Weights of a small transformer language model.
Size: width 128, 2 heads of 64, MLP 512 tanh GELU, vocabulary 8192.
Each number is 200 + 30 x the weight over its row's rms, rounded and kept within 0 to 999. Layers, rows and columns count from 0. The size before them is the row's rms in percent of the matrix's.

# layer 5 attention key, 128x128, rms 0.0455, rows 113-127, columns 0-127
132,134,167,225,159,224,213,203,204,130,225,245,216,212,223,206,141,219,230,215,220,245,158,213,225,189,248,233,219,173,212,152,261,217,198,191,170,181,221,155,191,219,191,198,242,240,150,192,209,228,203,240,217,294,215,209,179,211,173,199,178,188,194,185,212,201,144,189,248,185,184,154,187,212,244,143,201,204,251,225,159,202,224,236,199,254,221,209,225,204,194,195,190,145,210,176,163,186,208,168,246,180,180,154,212,163,202,216,226,258,241,208,202,208,193,130,209,186,158,214,210,209,198,210,199,220,211,217,174
141,183,223,159,198,262,213,191,214,173,188,247,179,212,194,191,204,207,178,192,198,219,220,230,238,168,168,227,137,283,186,202,218,207,198,184,187,175,150,201,197,174,192,190,206,235,162,206,158,203,213,205,261,176,242,232,231,184,153,285,188,171,221,196,135,213,253,232,201,219,177,169,241,177,226,213,209,247,222,239,225,216,169,168,229,183,161,252,181,196,200,198,175,213,181,255,226,199,225,212,181,163,158,204,189,179,153,167,161,207,205,211,257,230,181,145,200,263,171,211,196,231,250,224,199,192,180,199,174
147,194,189,214,199,179,211,203,135,206,204,221,230,156,250,235,191,200,213,180,221,207,196,251,215,170,207,207,178,187,184,220,217,173,185,183,224,214,181,174,212,203,225,273,168,225,243,200,275,183,208,187,182,221,213,194,185,187,194,215,211,247,230,286,216,135,193,200,147,165,226,252,179,191,140,193,133,192,196,148,220,226,202,176,220,220,222,247,221,173,244,207,197,263,224,223,197,165,206,257,209,158,203,228,185,233,202,204,180,226,188,215,159,197,219,236,196,211,166,169,199,118,175,186,160,164,219,237,175
131,232,198,184,162,164,176,147,219,182,231,191,247,235,223,255,216,171,249,186,224,198,206,200,204,162,249,213,186,165,166,179,164,214,180,223,173,168,226,233,200,122,167,187,208,186,131,157,216,192,178,162,226,168,192,208,192,217,252,191,252,225,195,188,199,197,232,184,168,242,197,220,178,176,185,207,199,244,152,232,220,176,195,199,214,202,171,213,238,202,203,175,204,236,189,178,157,215,201,223,175,192,200,269,151,206,226,202,181,177,270,152,189,164,149,251,172,157,172,167,153,162,198,234,190,193,188,176,139
152,215,242,182,208,234,218,179,176,166,246,174,198,234,179,186,202,226,247,185,196,185,212,214,204,145,193,198,213,176,233,214,181,223,160,230,212,237,204,179,187,198,188,247,187,115,185,174,162,204,178,191,164,168,190,160,226,193,197,191,209,168,220,177,182,201,208,160,209,167,175,218,133,211,133,201,186,136,218,212,188,192,169,238,184,224,130,158,236,152,202,209,191,214,175,224,175,214,253,211,211,191,143,189,266,191,196,212,182,214,206,180,186,265,109,224,214,199,181,169,177,196,142,205,266,212,174,225,214
136,246,186,224,196,168,214,274,207,215,184,174,198,234,172,150,172,187,175,217,205,234,185,204,210,266,194,136,159,220,150,269,195,166,218,203,217,190,231,210,153,262,215,234,234,189,205,223,188,204,210,195,184,190,188,157,213,196,189,247,179,234,200,229,182,242,261,199,229,227,200,204,202,209,223,239,183,181,233,186,249,201,185,201,193,186,193,170,144,192,187,164,180,177,224,192,129,227,183,151,227,169,179,181,201,232,202,189,176,168,160,158,201,229,176,249,236,239,182,206,239,204,125,192,226,190,136,223,221
136,204,192,186,239,149,177,189,250,224,233,226,242,214,198,209,192,200,216,198,197,213,220,203,218,177,174,194,206,183,225,184,214,170,185,213,231,192,216,220,256,194,287,219,185,166,229,196,220,182,205,217,203,162,170,196,154,245,205,161,253,237,255,208,191,234,205,164,152,225,140,240,199,194,231,235,211,185,198,201,222,233,190,263,144,164,184,217,145,183,186,180,160,248,214,154,120,214,204,217,174,185,192,244,257,150,202,212,151,210,246,255,197,212,263,214,176,160,235,204,185,205,201,210,177,214,222,204,194
144,192,196,191,242,214,181,192,177,173,185,164,184,177,193,221,188,227,179,171,212,205,180,214,258,227,178,172,177,235,215,234,193,170,209,202,246,205,189,216,241,187,232,189,224,224,240,180,138,237,251,212,172,196,172,207,222,207,214,166,218,173,211,235,251,193,217,157,160,203,245,180,149,221,193,168,156,243,161,163,191,265,131,222,213,237,216,180,198,258,251,164,223,204,226,280,198,247,195,180,236,256,231,162,225,185,143,223,209,209,228,143,197,181,216,198,236,198,210,156,201,202,200,217,234,143,211,192,187
140,194,212,254,140,202,174,195,208,183,232,218,191,281,240,153,212,219,215,273,231,172,177,199,233,234,192,205,154,225,196,217,160,157,168,168,201,226,179,155,210,189,227,220,247,176,212,223,223,228,184,171,211,216,199,201,169,203,240,194,211,176,188,189,241,232,205,185,173,234,204,205,212,234,168,159,264,226,193,224,167,221,228,215,209,170,266,144,206,206,191,213,238,173,221,259,197,156,224,193,200,137,182,173,212,159,133,200,170,208,215,218,204,205,217,255,178,141,140,215,207,196,210,186,178,219,224,238,220
146,198,234,224,222,208,215,162,174,233,185,269,208,204,258,218,231,232,168,222,175,143,219,204,217,180,208,213,161,176,200,268,177,181,199,243,244,194,207,154,179,200,189,152,199,229,188,168,240,230,216,176,241,222,167,194,146,239,209,148,162,242,222,182,211,184,226,191,200,210,271,196,139,174,272,161,214,175,227,215,200,192,202,237,151,195,171,212,225,226,161,215,204,243,202,173,233,190,216,232,198,175,224,136,161,216,197,153,146,239,226,207,190,203,216,226,222,206,205,188,218,162,207,177,233,142,221,199,215
137,192,260,224,214,221,183,176,186,204,228,220,185,205,207,195,254,226,184,176,207,179,214,171,206,211,216,190,173,183,175,196,254,188,182,188,172,214,180,175,173,182,200,202,210,211,222,208,221,205,249,219,183,205,200,241,213,186,219,236,195,175,200,212,245,190,168,186,166,141,157,171,184,164,211,233,178,192,255,215,224,235,152,257,205,224,249,159,182,278,188,193,231,183,212,247,269,219,235,187,269,215,187,256,204,187,251,190,210,236,239,145,175,209,185,206,200,246,162,254,126,175,213,133,175,202,156,201,213
130,245,119,161,251,203,282,229,173,161,158,181,225,269,198,196,178,221,203,203,252,204,217,232,258,218,202,169,209,196,214,171,189,221,174,163,220,210,196,167,210,201,166,223,243,197,157,236,202,244,267,208,167,245,186,156,189,195,144,248,179,231,173,240,209,182,228,220,156,184,206,204,124,193,220,196,194,192,160,183,230,195,152,239,183,211,217,236,189,222,165,249,208,150,187,197,157,204,208,218,188,188,235,192,177,187,218,176,206,193,187,242,169,166,174,253,204,175,215,209,205,198,205,200,172,197,223,169,189
139,201,197,218,148,237,211,208,183,192,158,208,204,209,240,203,238,195,202,214,153,174,246,143,206,218,158,193,213,214,237,200,178,194,210,222,214,159,207,170,156,184,243,204,182,197,173,207,226,183,204,185,237,222,153,246,162,180,175,242,199,236,195,199,174,147,194,166,203,206,193,233,233,209,207,169,186,261,205,212,162,211,244,135,230,276,159,185,180,189,203,212,199,131,212,231,168,189,216,181,164,281,175,170,241,219,130,199,267,219,203,197,165,239,225,218,239,192,223,184,222,209,227,236,162,157,174,200,208
143,187,164,250,234,191,198,280,252,225,226,221,194,203,159,181,220,206,180,243,180,205,226,236,170,228,199,162,180,187,140,212,193,137,187,183,203,179,188,189,202,181,243,150,186,185,197,246,208,184,149,206,260,158,185,208,135,213,184,249,207,165,215,154,208,238,185,191,231,230,189,185,208,210,209,199,151,206,177,164,202,220,213,193,200,269,177,243,183,203,187,231,206,167,164,206,175,172,255,206,237,174,179,199,169,190,209,185,196,183,205,214,277,256,256,203,184,294,195,174,180,207,200,202,195,195,192,189,170
130,178,160,184,206,180,182,216,209,192,217,156,224,156,251,195,147,187,181,222,241,216,202,164,159,182,254,164,222,200,227,270,176,181,204,214,202,212,146,256,209,190,240,238,190,205,117,213,184,228,160,202,248,184,213,216,225,156,147,151,222,243,258,200,219,249,177,196,188,179,248,215,181,217,196,205,160,210,288,207,162,165,173,212,185,226,201,233,221,240,191,177,190,188,217,179,186,213,137,166,219,208,215,196,190,229,203,218,199,167,229,176,188,222,211,218,187,252,244,184,178,200,154,195,164,173,186,231,225
# layer 5 attention query, 128x128, rms 0.0453, rows 114-127, columns 0-127
147,205,226,176,281,205,161,187,224,209,210,184,189,142,153,218,186,243,223,225,215,189,207,213,146,232,212,214,177,234,170,189,224,198,202,215,201,132,187,201,261,187,160,231,210,213,212,213,178,203,217,163,192,147,225,209,215,185,143,197,188,198,204,195,200,186,253,242,207,183,198,192,215,183,256,215,232,225,185,166,226,200,227,172,228,215,129,211,178,197,186,189,181,277,166,222,251,145,203,205,118,218,214,150,144,190,194,168,219,186,196,267,217,230,228,184,201,219,192,214,171,236,207,264,220,229,169,193,183
141,199,189,169,211,212,205,224,164,223,212,239,219,92,179,218,151,209,193,190,271,203,200,202,177,217,174,219,239,225,167,257,202,223,134,190,263,245,216,214,187,238,182,176,196,207,197,167,244,207,159,200,212,201,120,230,199,178,226,213,219,181,160,184,204,217,218,185,214,212,191,197,191,238,178,210,134,198,186,265,238,196,179,197,223,154,239,250,216,160,197,213,167,210,204,225,176,184,189,203,200,182,211,207,221,201,235,155,168,182,169,170,221,246,210,173,230,246,206,242,211,155,157,184,129,189,190,193,211
133,176,219,217,146,212,157,183,203,227,213,205,186,221,221,193,176,195,202,178,179,236,140,222,194,169,202,193,201,205,112,234,195,247,127,203,205,233,225,231,230,179,160,196,226,244,186,183,212,183,238,179,232,171,222,160,258,256,247,225,248,224,236,213,158,186,214,210,185,185,173,234,193,213,233,239,180,187,170,214,185,190,237,214,179,185,224,170,220,297,222,160,233,191,170,168,187,230,225,169,203,195,164,194,208,181,207,182,196,150,249,224,146,199,221,192,203,163,199,237,210,165,173,210,195,196,269,172,169
143,185,243,176,205,224,213,188,183,190,212,159,194,274,187,170,186,216,213,178,177,197,180,177,222,215,231,206,202,226,185,120,206,219,154,194,205,188,205,191,204,220,229,169,175,181,206,201,197,186,233,169,200,185,168,206,148,200,195,207,260,209,196,180,176,240,168,202,283,166,142,196,220,292,157,172,179,137,224,168,203,186,200,232,192,206,198,183,236,166,214,197,219,234,200,284,206,263,193,243,207,179,194,128,184,215,234,176,169,204,221,216,201,268,165,232,208,185,203,214,190,167,238,207,193,170,203,147,176
132,218,177,185,223,128,210,186,212,231,231,200,195,177,171,144,212,194,220,220,211,192,168,179,165,141,157,159,156,236,229,204,202,154,188,158,197,190,249,179,248,216,167,195,207,167,190,222,184,144,197,251,208,160,159,228,230,205,219,233,210,184,190,177,192,212,202,235,165,182,197,174,189,259,221,241,171,146,261,212,195,250,181,174,185,219,180,189,156,157,233,199,183,217,233,141,162,209,199,198,238,240,200,132,210,169,204,192,158,257,219,218,175,172,156,221,194,232,155,163,193,179,203,235,227,197,197,247,214
141,178,221,167,178,198,230,138,202,186,191,209,195,208,199,173,139,182,263,232,228,176,220,230,220,184,207,220,162,218,150,234,203,189,205,156,190,269,175,209,254,212,193,212,198,207,224,217,199,223,232,221,172,178,243,163,224,166,213,176,284,240,205,213,187,254,206,139,221,228,189,242,248,191,190,187,167,212,200,215,218,180,168,242,205,228,236,164,166,203,190,153,182,215,194,197,177,202,202,201,186,212,168,249,191,216,218,198,101,153,187,217,179,189,196,200,169,196,166,212,246,220,225,143,218,238,223,140,165
143,200,228,142,184,179,238,178,257,157,173,192,200,174,190,246,212,218,135,207,233,181,250,283,214,160,215,165,195,255,233,213,210,209,231,211,218,235,182,167,239,223,252,179,192,208,200,154,163,143,218,255,191,213,166,187,227,135,219,169,215,184,198,202,185,175,157,178,215,230,237,182,177,210,197,215,214,213,151,199,226,230,194,234,158,169,196,237,192,182,192,119,244,226,176,209,185,201,219,189,185,225,222,192,233,193,204,179,228,170,205,189,175,219,162,245,193,214,257,182,233,192,214,222,174,220,144,175,235
143,186,201,167,197,170,193,194,227,197,194,186,199,232,198,203,194,167,204,214,240,212,219,222,162,242,263,260,171,259,149,220,177,162,128,172,192,214,233,180,189,184,185,203,211,183,230,180,222,270,249,196,183,136,218,213,244,168,182,226,160,197,193,201,196,155,206,225,187,183,197,198,192,217,175,198,212,249,254,241,166,178,196,199,211,143,258,138,154,192,172,250,234,184,170,205,204,196,237,244,256,171,215,206,297,178,183,199,186,196,194,198,249,187,203,222,218,159,201,182,211,212,217,206,199,226,200,231,235
147,182,190,230,179,182,185,173,239,219,240,198,169,221,221,259,184,215,230,251,233,185,224,238,218,210,195,221,175,129,212,214,241,209,173,151,234,185,241,219,196,181,213,167,170,172,149,136,210,180,240,165,182,208,183,247,221,153,161,132,212,206,231,224,199,184,202,168,187,176,171,219,174,244,244,187,224,219,171,229,180,194,170,238,152,231,214,270,197,208,215,238,205,185,226,169,205,195,241,180,189,257,212,159,223,214,170,190,166,158,152,238,265,238,254,180,251,189,179,204,214,190,193,217,207,199,213,185,209
140,206,269,199,237,227,233,204,194,198,237,197,197,192,183,176,154,261,48,220,224,228,166,252,234,154,203,189,175,220,161,224,202,284,186,245,168,174,235,171,188,208,173,182,173,160,200,207,197,202,178,190,256,200,234,202,173,225,168,194,189,229,212,180,210,193,205,186,230,210,165,195,220,200,183,228,137,219,210,167,186,213,204,206,184,214,202,198,195,169,220,194,172,192,198,193,244,198,249,257,162,162,198,203,223,197,207,233,190,219,163,175,218,241,158,228,222,176,192,214,216,188,224,186,180,211,188,239,241
129,189,152,115,249,172,240,242,187,215,172,250,171,176,235,206,187,207,254,174,232,183,234,182,202,243,196,191,164,217,220,179,173,212,236,245,224,173,206,201,181,187,168,129,248,169,159,188,195,181,203,191,201,148,168,195,241,230,161,195,230,206,222,248,232,187,195,248,199,189,185,177,194,156,220,264,151,191,164,229,237,242,172,208,189,181,188,204,174,178,189,208,230,231,158,205,204,213,160,247,210,163,179,187,215,203,246,192,169,143,209,244,243,177,209,216,162,193,253,180,181,204,179,214,187,194,220,150,230
146,203,164,144,160,158,172,201,212,169,202,232,209,180,194,228,231,204,238,212,205,237,196,222,157,204,201,199,174,202,175,207,163,162,209,246,208,175,220,150,184,186,234,223,134,238,221,179,205,240,263,143,192,267,234,194,146,200,225,229,202,235,212,164,181,188,203,151,191,171,202,230,174,180,253,209,142,212,227,223,244,249,217,234,178,164,150,173,215,180,183,239,243,188,183,188,195,186,185,215,252,196,237,219,225,251,170,200,240,185,228,183,193,204,206,201,159,247,207,187,210,207,236,281,175,209,244,201,210
137,212,221,186,141,106,199,233,214,183,209,189,219,159,114,165,202,219,226,249,220,227,177,252,180,180,182,190,198,218,215,228,135,184,207,178,196,209,177,229,242,171,241,215,259,207,236,224,241,245,190,190,211,162,181,240,212,253,197,201,158,233,179,178,259,166,216,200,221,186,158,237,216,210,189,219,195,217,183,206,175,200,241,217,224,212,175,208,206,156,209,187,230,165,238,208,150,188,205,190,203,158,218,175,190,240,199,197,179,239,200,272,190,172,205,220,220,272,173,185,209,195,166,230,243,183,238,223,202
132,225,201,223,230,203,202,228,209,192,197,233,278,218,162,188,224,175,195,217,169,226,185,189,196,171,167,198,186,184,228,259,198,213,209,260,163,219,115,239,223,208,205,194,176,204,170,200,237,178,190,187,195,200,199,167,228,168,234,208,191,202,146,228,195,194,228,181,226,151,212,211,186,284,235,167,190,140,254,170,218,156,184,234,207,217,185,245,175,236,190,143,213,223,206,162,172,203,159,186,261,232,207,181,199,168,187,220,234,210,133,227,179,226,148,218,204,239,207,222,183,154,194,201,180,200,201,278,192
# layer 5 attention value, 128x128, rms 0.0445, rows 64-76, columns 0-127
112,182,218,173,203,207,230,193,202,152,220,212,262,206,185,247,196,193,254,226,230,197,184,212,233,245,271,240,167,195,189,194,274,196,224,182,220,235,212,150,216,255,190,153,188,185,209,149,223,177,209,164,185,221,252,204,158,233,202,175,187,173,237,180,195,162,259,196,204,191,223,170,216,198,241,219,240,201,190,190,230,192,157,181,158,221,212,180,195,138,207,166,226,225,216,219,202,255,219,205,214,287,181,167,193,199,200,158,206,186,177,208,255,240,228,198,213,180,247,183,208,160,147,214,170,245,176,214,171
110,223,275,168,173,186,257,186,141,219,201,175,224,241,177,192,245,190,223,192,194,221,201,139,176,213,175,202,192,208,224,225,204,183,216,229,162,175,154,175,175,133,212,243,179,235,218,241,227,177,212,216,211,235,178,236,192,194,161,209,242,187,206,219,235,209,200,162,246,229,231,175,210,186,182,204,208,189,160,206,184,151,164,174,176,228,208,239,213,214,230,249,220,166,182,195,228,220,176,171,250,130,242,223,245,216,228,147,190,168,200,197,195,191,200,129,159,204,160,184,193,144,177,183,268,182,194,166,221
108,218,175,252,192,203,172,143,191,188,182,167,162,196,220,221,197,138,230,188,260,191,190,177,137,195,229,221,209,159,144,196,210,194,182,167,215,169,239,178,215,275,219,266,208,179,230,230,178,282,226,236,232,208,219,209,230,175,211,171,186,203,245,186,162,183,190,183,140,220,203,210,207,154,194,208,187,160,183,180,225,239,226,154,151,245,187,229,222,252,171,190,188,184,177,219,209,192,230,208,158,175,235,204,231,250,232,226,221,195,155,184,229,201,190,171,165,198,204,159,218,227,256,191,156,218,195,199,209
099,240,176,232,212,220,213,219,161,249,293,200,193,211,225,188,233,191,223,236,188,212,163,187,181,204,224,228,191,192,188,195,170,201,156,267,237,168,174,225,201,206,187,224,214,217,201,204,184,175,178,115,209,164,160,179,204,193,223,235,225,134,252,214,197,183,237,226,164,152,169,178,226,161,191,225,217,185,197,218,226,206,158,235,249,193,206,192,222,214,201,190,214,186,202,105,182,170,202,221,210,238,177,211,213,148,163,219,188,219,185,208,203,212,227,187,231,180,243,173,188,265,211,210,286,227,181,243,204
116,173,217,163,168,153,253,191,221,144,205,198,248,176,226,222,221,207,251,239,231,206,203,256,150,172,162,164,202,193,198,261,180,214,172,178,187,227,203,198,147,205,214,232,176,180,221,211,227,223,218,195,169,191,201,164,178,196,237,165,123,175,182,210,159,166,167,179,181,190,150,170,131,184,216,191,244,185,208,220,231,180,212,166,225,164,156,235,204,167,181,230,206,213,208,228,170,206,248,189,220,221,183,207,213,184,187,189,232,212,182,225,247,304,227,176,224,176,260,202,182,237,228,218,188,197,221,181,180
114,222,211,122,249,211,204,194,135,208,141,188,197,186,177,173,239,211,166,266,194,175,196,213,179,155,231,190,174,214,225,231,222,230,216,199,198,203,233,204,217,189,182,169,185,194,227,202,213,171,157,232,194,222,142,143,215,197,173,169,205,170,231,188,201,172,184,230,170,224,235,173,227,195,153,237,199,187,172,164,213,188,193,204,170,167,173,234,172,254,181,175,229,163,114,194,189,187,151,249,201,166,159,155,233,227,201,182,251,208,235,210,181,199,280,189,210,194,195,255,203,197,206,204,154,193,148,186,206
114,192,186,156,176,177,208,196,188,222,230,187,242,202,265,157,193,149,217,162,211,187,190,178,229,200,202,157,182,144,196,193,139,231,248,207,190,186,227,224,171,225,170,166,237,187,201,210,187,194,262,172,201,111,235,198,227,202,183,225,203,206,230,183,220,220,165,235,209,213,216,151,205,202,233,203,144,216,148,233,203,222,211,172,199,162,301,193,207,195,240,256,212,198,208,201,230,203,128,224,180,195,179,213,195,182,222,181,162,158,216,246,211,181,223,193,177,190,213,201,199,153,173,217,162,218,171,233,263
113,189,145,166,191,242,171,206,186,236,272,166,194,167,170,137,193,201,195,200,219,214,226,225,209,152,207,152,189,152,178,220,212,257,223,186,210,220,218,187,172,235,199,231,216,165,177,219,146,235,203,223,183,232,216,175,171,240,219,215,247,189,188,230,189,231,186,192,211,239,149,213,246,184,208,155,222,191,167,180,173,203,187,181,176,247,207,203,191,201,224,268,229,223,224,176,226,195,168,241,189,254,156,178,128,207,235,215,184,182,227,138,199,203,188,202,216,228,185,272,162,221,200,152,173,166,240,209,235
112,195,216,188,217,205,242,256,178,215,150,223,177,188,230,212,209,170,192,157,208,215,198,203,143,257,179,273,202,174,222,215,171,264,192,207,182,191,179,192,226,199,165,179,154,186,250,203,210,235,175,261,256,175,227,193,195,219,271,196,184,147,198,222,209,229,193,200,208,183,186,264,186,186,252,217,213,141,209,227,223,199,162,200,204,249,233,201,208,199,197,215,257,171,190,222,169,217,190,137,228,169,190,207,193,245,235,172,142,201,190,184,202,210,226,219,228,142,235,160,242,238,161,194,253,204,194,204,187
115,179,210,203,218,164,267,129,242,241,290,180,198,215,227,183,196,219,182,152,225,197,260,214,232,211,194,179,191,242,172,146,200,235,164,216,193,173,152,201,141,222,194,174,208,210,195,194,253,255,214,217,203,258,207,247,228,154,190,214,229,225,187,178,170,204,177,150,179,170,220,188,269,170,172,189,234,212,161,220,218,236,214,181,222,200,253,186,239,210,213,184,239,208,196,181,220,195,172,195,169,207,168,183,146,205,239,240,197,172,193,203,192,207,176,203,193,190,241,214,187,177,228,167,233,253,197,227,244
108,191,253,209,200,144,244,247,206,166,190,187,171,261,158,181,244,217,194,243,212,230,195,216,262,159,184,209,159,102,221,203,250,249,224,222,185,164,174,221,215,220,216,172,179,170,183,203,197,200,184,276,179,142,197,209,215,212,177,190,215,186,210,200,171,170,179,190,202,187,194,182,186,154,193,202,197,203,156,212,227,265,265,164,192,223,172,199,194,192,211,253,217,165,206,184,213,187,174,212,177,192,198,136,218,197,186,167,201,213,211,174,202,226,281,215,137,198,201,240,224,186,208,176,146,190,186,176,201
099,171,180,215,179,212,267,191,174,245,225,162,177,182,143,195,210,200,185,199,256,246,239,194,209,241,141,181,222,194,216,224,221,212,172,158,187,198,218,264,184,198,143,174,212,190,241,197,251,219,174,147,269,192,223,220,199,205,221,198,214,231,157,191,204,179,256,187,206,136,285,209,211,194,208,224,193,135,174,248,238,240,214,185,156,198,219,198,225,181,215,195,254,217,218,202,148,197,174,199,264,178,228,185,175,209,189,207,197,208,176,218,209,159,184,217,212,207,172,170,192,149,196,237,160,180,178,179,211
110,141,215,136,164,202,189,176,181,230,212,217,233,200,211,156,181,221,229,183,176,218,199,171,151,224,160,170,201,186,207,164,169,163,188,219,154,173,233,180,246,176,194,197,220,181,276,210,195,241,194,171,161,181,227,186,183,218,184,169,192,171,154,220,197,170,202,177,165,181,225,211,179,173,250,182,140,232,154,187,229,159,197,220,194,192,248,216,176,207,127,258,250,172,226,171,214,194,219,149,198,214,212,176,210,225,203,152,198,161,159,232,179,158,175,223,190,241,222,165,195,191,201,125,213,233,173,231,162
# layer 5 attention output (transposed), 128x128, rms 0.0562, rows 64-76, columns 0-127
110,195,179,210,222,209,192,190,189,193,199,183,229,139,233,171,252,217,185,163,195,185,216,176,143,197,140,194,161,213,192,216,185,216,212,194,224,129,177,207,236,182,209,189,209,256,230,249,216,187,193,156,195,158,214,168,214,173,150,218,170,221,199,202,266,226,190,203,177,219,171,233,192,215,175,230,169,183,229,216,150,209,256,195,145,178,176,207,183,174,181,242,210,164,165,228,194,193,219,189,223,180,211,170,173,242,233,202,165,211,204,210,149,155,254,219,177,231,94,212,185,239,236,217,269,240,196,216,199
112,188,199,227,240,197,164,233,305,195,181,177,216,198,242,186,167,257,211,230,200,216,205,206,179,240,203,227,172,200,259,229,240,172,184,141,189,216,225,218,168,224,217,177,135,168,154,178,235,229,253,196,228,189,199,153,159,198,204,231,182,182,205,220,159,238,208,169,171,195,203,251,171,263,225,258,196,185,169,228,228,258,213,154,247,241,197,171,238,145,221,192,220,228,195,231,172,230,208,211,243,206,187,224,195,200,198,231,180,242,177,193,187,219,184,210,204,158,218,213,225,199,231,208,203,234,211,229,161
107,185,255,199,208,177,232,269,172,220,227,276,219,246,243,181,175,228,238,153,176,213,208,188,168,172,159,198,223,178,181,181,221,208,218,215,215,197,166,232,197,162,176,155,170,192,177,169,182,240,207,163,251,208,185,221,175,160,153,179,185,208,156,250,232,179,209,269,184,206,221,243,228,209,207,180,221,258,211,177,137,177,214,193,212,201,183,176,172,126,220,193,195,199,241,215,201,168,184,204,203,210,196,149,238,186,175,191,158,201,255,180,190,232,244,156,186,243,183,194,199,193,160,216,192,151,154,235,200
104,213,205,158,200,150,144,175,182,166,122,156,168,206,229,150,198,196,205,232,205,172,206,235,213,223,239,189,187,170,214,223,204,196,204,197,196,233,158,199,208,171,258,213,186,249,238,214,159,220,178,226,189,223,226,234,174,229,212,192,250,231,197,201,248,226,179,192,173,179,235,190,219,203,217,200,220,175,181,258,167,238,176,244,212,189,163,220,216,210,244,188,195,211,237,145,224,157,224,249,173,175,171,158,227,204,220,187,176,217,215,152,190,245,109,178,185,261,185,160,175,206,226,216,196,155,247,228,216
112,202,175,175,255,221,215,174,178,232,157,252,181,217,203,186,181,142,151,264,233,234,227,204,214,227,181,214,181,204,199,186,234,200,213,221,282,180,228,159,296,161,177,194,186,179,220,202,216,191,201,184,201,186,212,236,240,152,229,237,187,214,218,222,210,232,206,215,158,173,216,245,237,238,132,214,195,249,230,210,166,258,250,240,152,211,215,223,223,231,185,188,175,214,211,177,216,199,197,189,225,213,219,196,210,218,209,218,157,240,197,223,184,189,201,200,238,231,167,221,210,135,155,177,180,252,196,207,231
113,153,198,216,164,230,205,219,278,187,229,203,176,238,176,219,183,205,186,192,203,268,188,236,227,201,213,161,218,189,199,197,177,194,206,153,166,213,198,183,199,190,222,229,243,221,196,251,211,214,215,151,227,219,212,216,259,210,213,249,174,165,190,252,212,186,225,144,218,200,237,219,282,186,266,196,146,183,193,167,212,180,243,216,257,183,254,211,168,194,177,204,210,197,220,233,211,206,211,145,211,201,154,177,205,205,160,207,109,218,213,155,233,211,199,192,172,168,223,191,197,186,166,221,271,195,185,177,214
116,234,183,233,215,236,227,146,223,175,154,172,173,160,171,248,232,221,234,249,157,193,208,225,145,207,194,222,218,155,154,131,191,230,197,214,188,255,206,157,217,212,194,206,193,197,213,150,203,202,181,204,194,252,193,202,229,217,221,194,203,197,175,190,215,221,233,183,217,230,218,245,202,226,223,248,254,151,175,130,241,208,241,181,214,205,197,231,199,216,197,218,230,199,131,186,174,189,205,179,132,198,267,183,169,193,204,244,227,172,218,198,191,184,158,141,203,169,201,153,193,223,186,184,235,167,179,228,149
107,247,213,176,167,253,179,212,210,164,180,193,167,139,186,196,146,171,255,157,161,227,161,243,233,201,212,229,213,261,206,170,206,202,166,200,181,246,195,170,206,214,199,227,184,177,196,200,223,185,172,216,206,194,208,199,265,230,177,246,132,257,159,232,228,177,220,208,223,212,222,208,170,180,198,268,210,259,211,154,192,155,154,170,171,202,204,187,208,192,209,172,167,166,191,194,192,171,141,204,159,172,181,243,208,242,244,160,242,184,222,217,150,183,226,200,227,222,227,194,175,181,196,216,242,183,190,182,248
111,193,227,235,184,178,177,154,204,186,106,181,235,175,233,163,226,151,196,260,218,168,225,193,157,190,194,162,202,173,191,196,218,175,201,194,177,196,194,197,180,164,194,176,209,262,174,172,145,228,199,152,219,238,189,190,214,210,179,191,152,193,243,153,174,175,238,182,211,258,192,215,160,194,167,162,178,253,167,159,201,199,219,184,206,208,252,191,237,146,192,211,157,178,179,148,216,173,209,203,239,217,230,247,190,134,230,242,181,256,195,230,219,175,206,210,192,224,202,264,199,150,221,180,200,230,190,195,198
114,197,201,229,229,199,102,185,273,196,148,246,203,175,189,194,201,219,211,174,193,145,141,189,187,180,184,216,153,179,177,205,218,248,226,235,189,213,228,170,173,217,200,204,217,208,188,188,169,185,176,176,192,167,158,169,236,182,227,199,197,257,193,166,262,154,229,205,170,202,175,202,183,240,220,270,207,226,217,222,172,209,133,196,215,187,205,150,173,252,233,168,195,178,213,174,207,233,189,224,173,216,217,202,243,202,211,210,202,233,226,181,141,177,169,233,207,249,212,188,228,190,210,213,160,120,224,213,166
102,142,211,213,156,246,183,237,200,217,210,190,240,172,189,229,156,189,219,185,227,191,209,173,187,225,161,169,167,231,175,201,192,161,233,134,163,265,228,150,167,155,169,177,255,214,193,249,202,183,205,146,191,272,160,182,214,160,188,237,187,171,165,194,185,280,196,192,183,216,228,216,268,183,180,227,160,172,217,190,192,213,224,154,175,204,153,183,168,228,263,229,144,173,218,235,232,224,237,172,171,183,230,214,183,215,174,186,202,219,181,193,244,207,210,181,209,199,238,209,199,180,223,218,213,203,174,190,212
104,197,228,227,227,204,182,221,245,226,134,209,173,213,204,179,220,221,186,225,137,183,225,144,155,170,241,174,197,217,163,221,192,199,233,239,243,240,193,180,141,195,217,236,207,230,105,198,212,215,213,197,165,165,169,182,182,203,156,200,174,185,305,196,217,180,201,185,222,208,209,219,201,190,234,212,214,185,192,191,105,188,217,196,209,181,178,222,203,262,170,271,202,176,190,212,249,215,239,210,182,215,195,188,200,241,181,231,220,185,200,220,203,185,200,205,227,160,195,250,185,195,156,223,214,247,205,163,185
113,265,202,202,173,206,249,211,220,133,181,230,190,227,237,262,199,209,222,214,206,202,187,232,221,143,218,201,210,177,161,195,232,215,190,206,264,241,183,193,168,203,204,226,148,233,208,178,164,245,152,218,257,194,154,180,187,199,229,248,177,189,222,158,190,254,243,224,252,240,164,224,218,248,196,190,209,186,242,195,197,197,240,147,215,223,238,180,208,183,217,211,207,245,201,208,169,231,247,237,242,173,258,175,207,162,194,212,248,223,223,205,205,214,194,181,231,190,168,209,159,153,185,252,183,227,178,231,214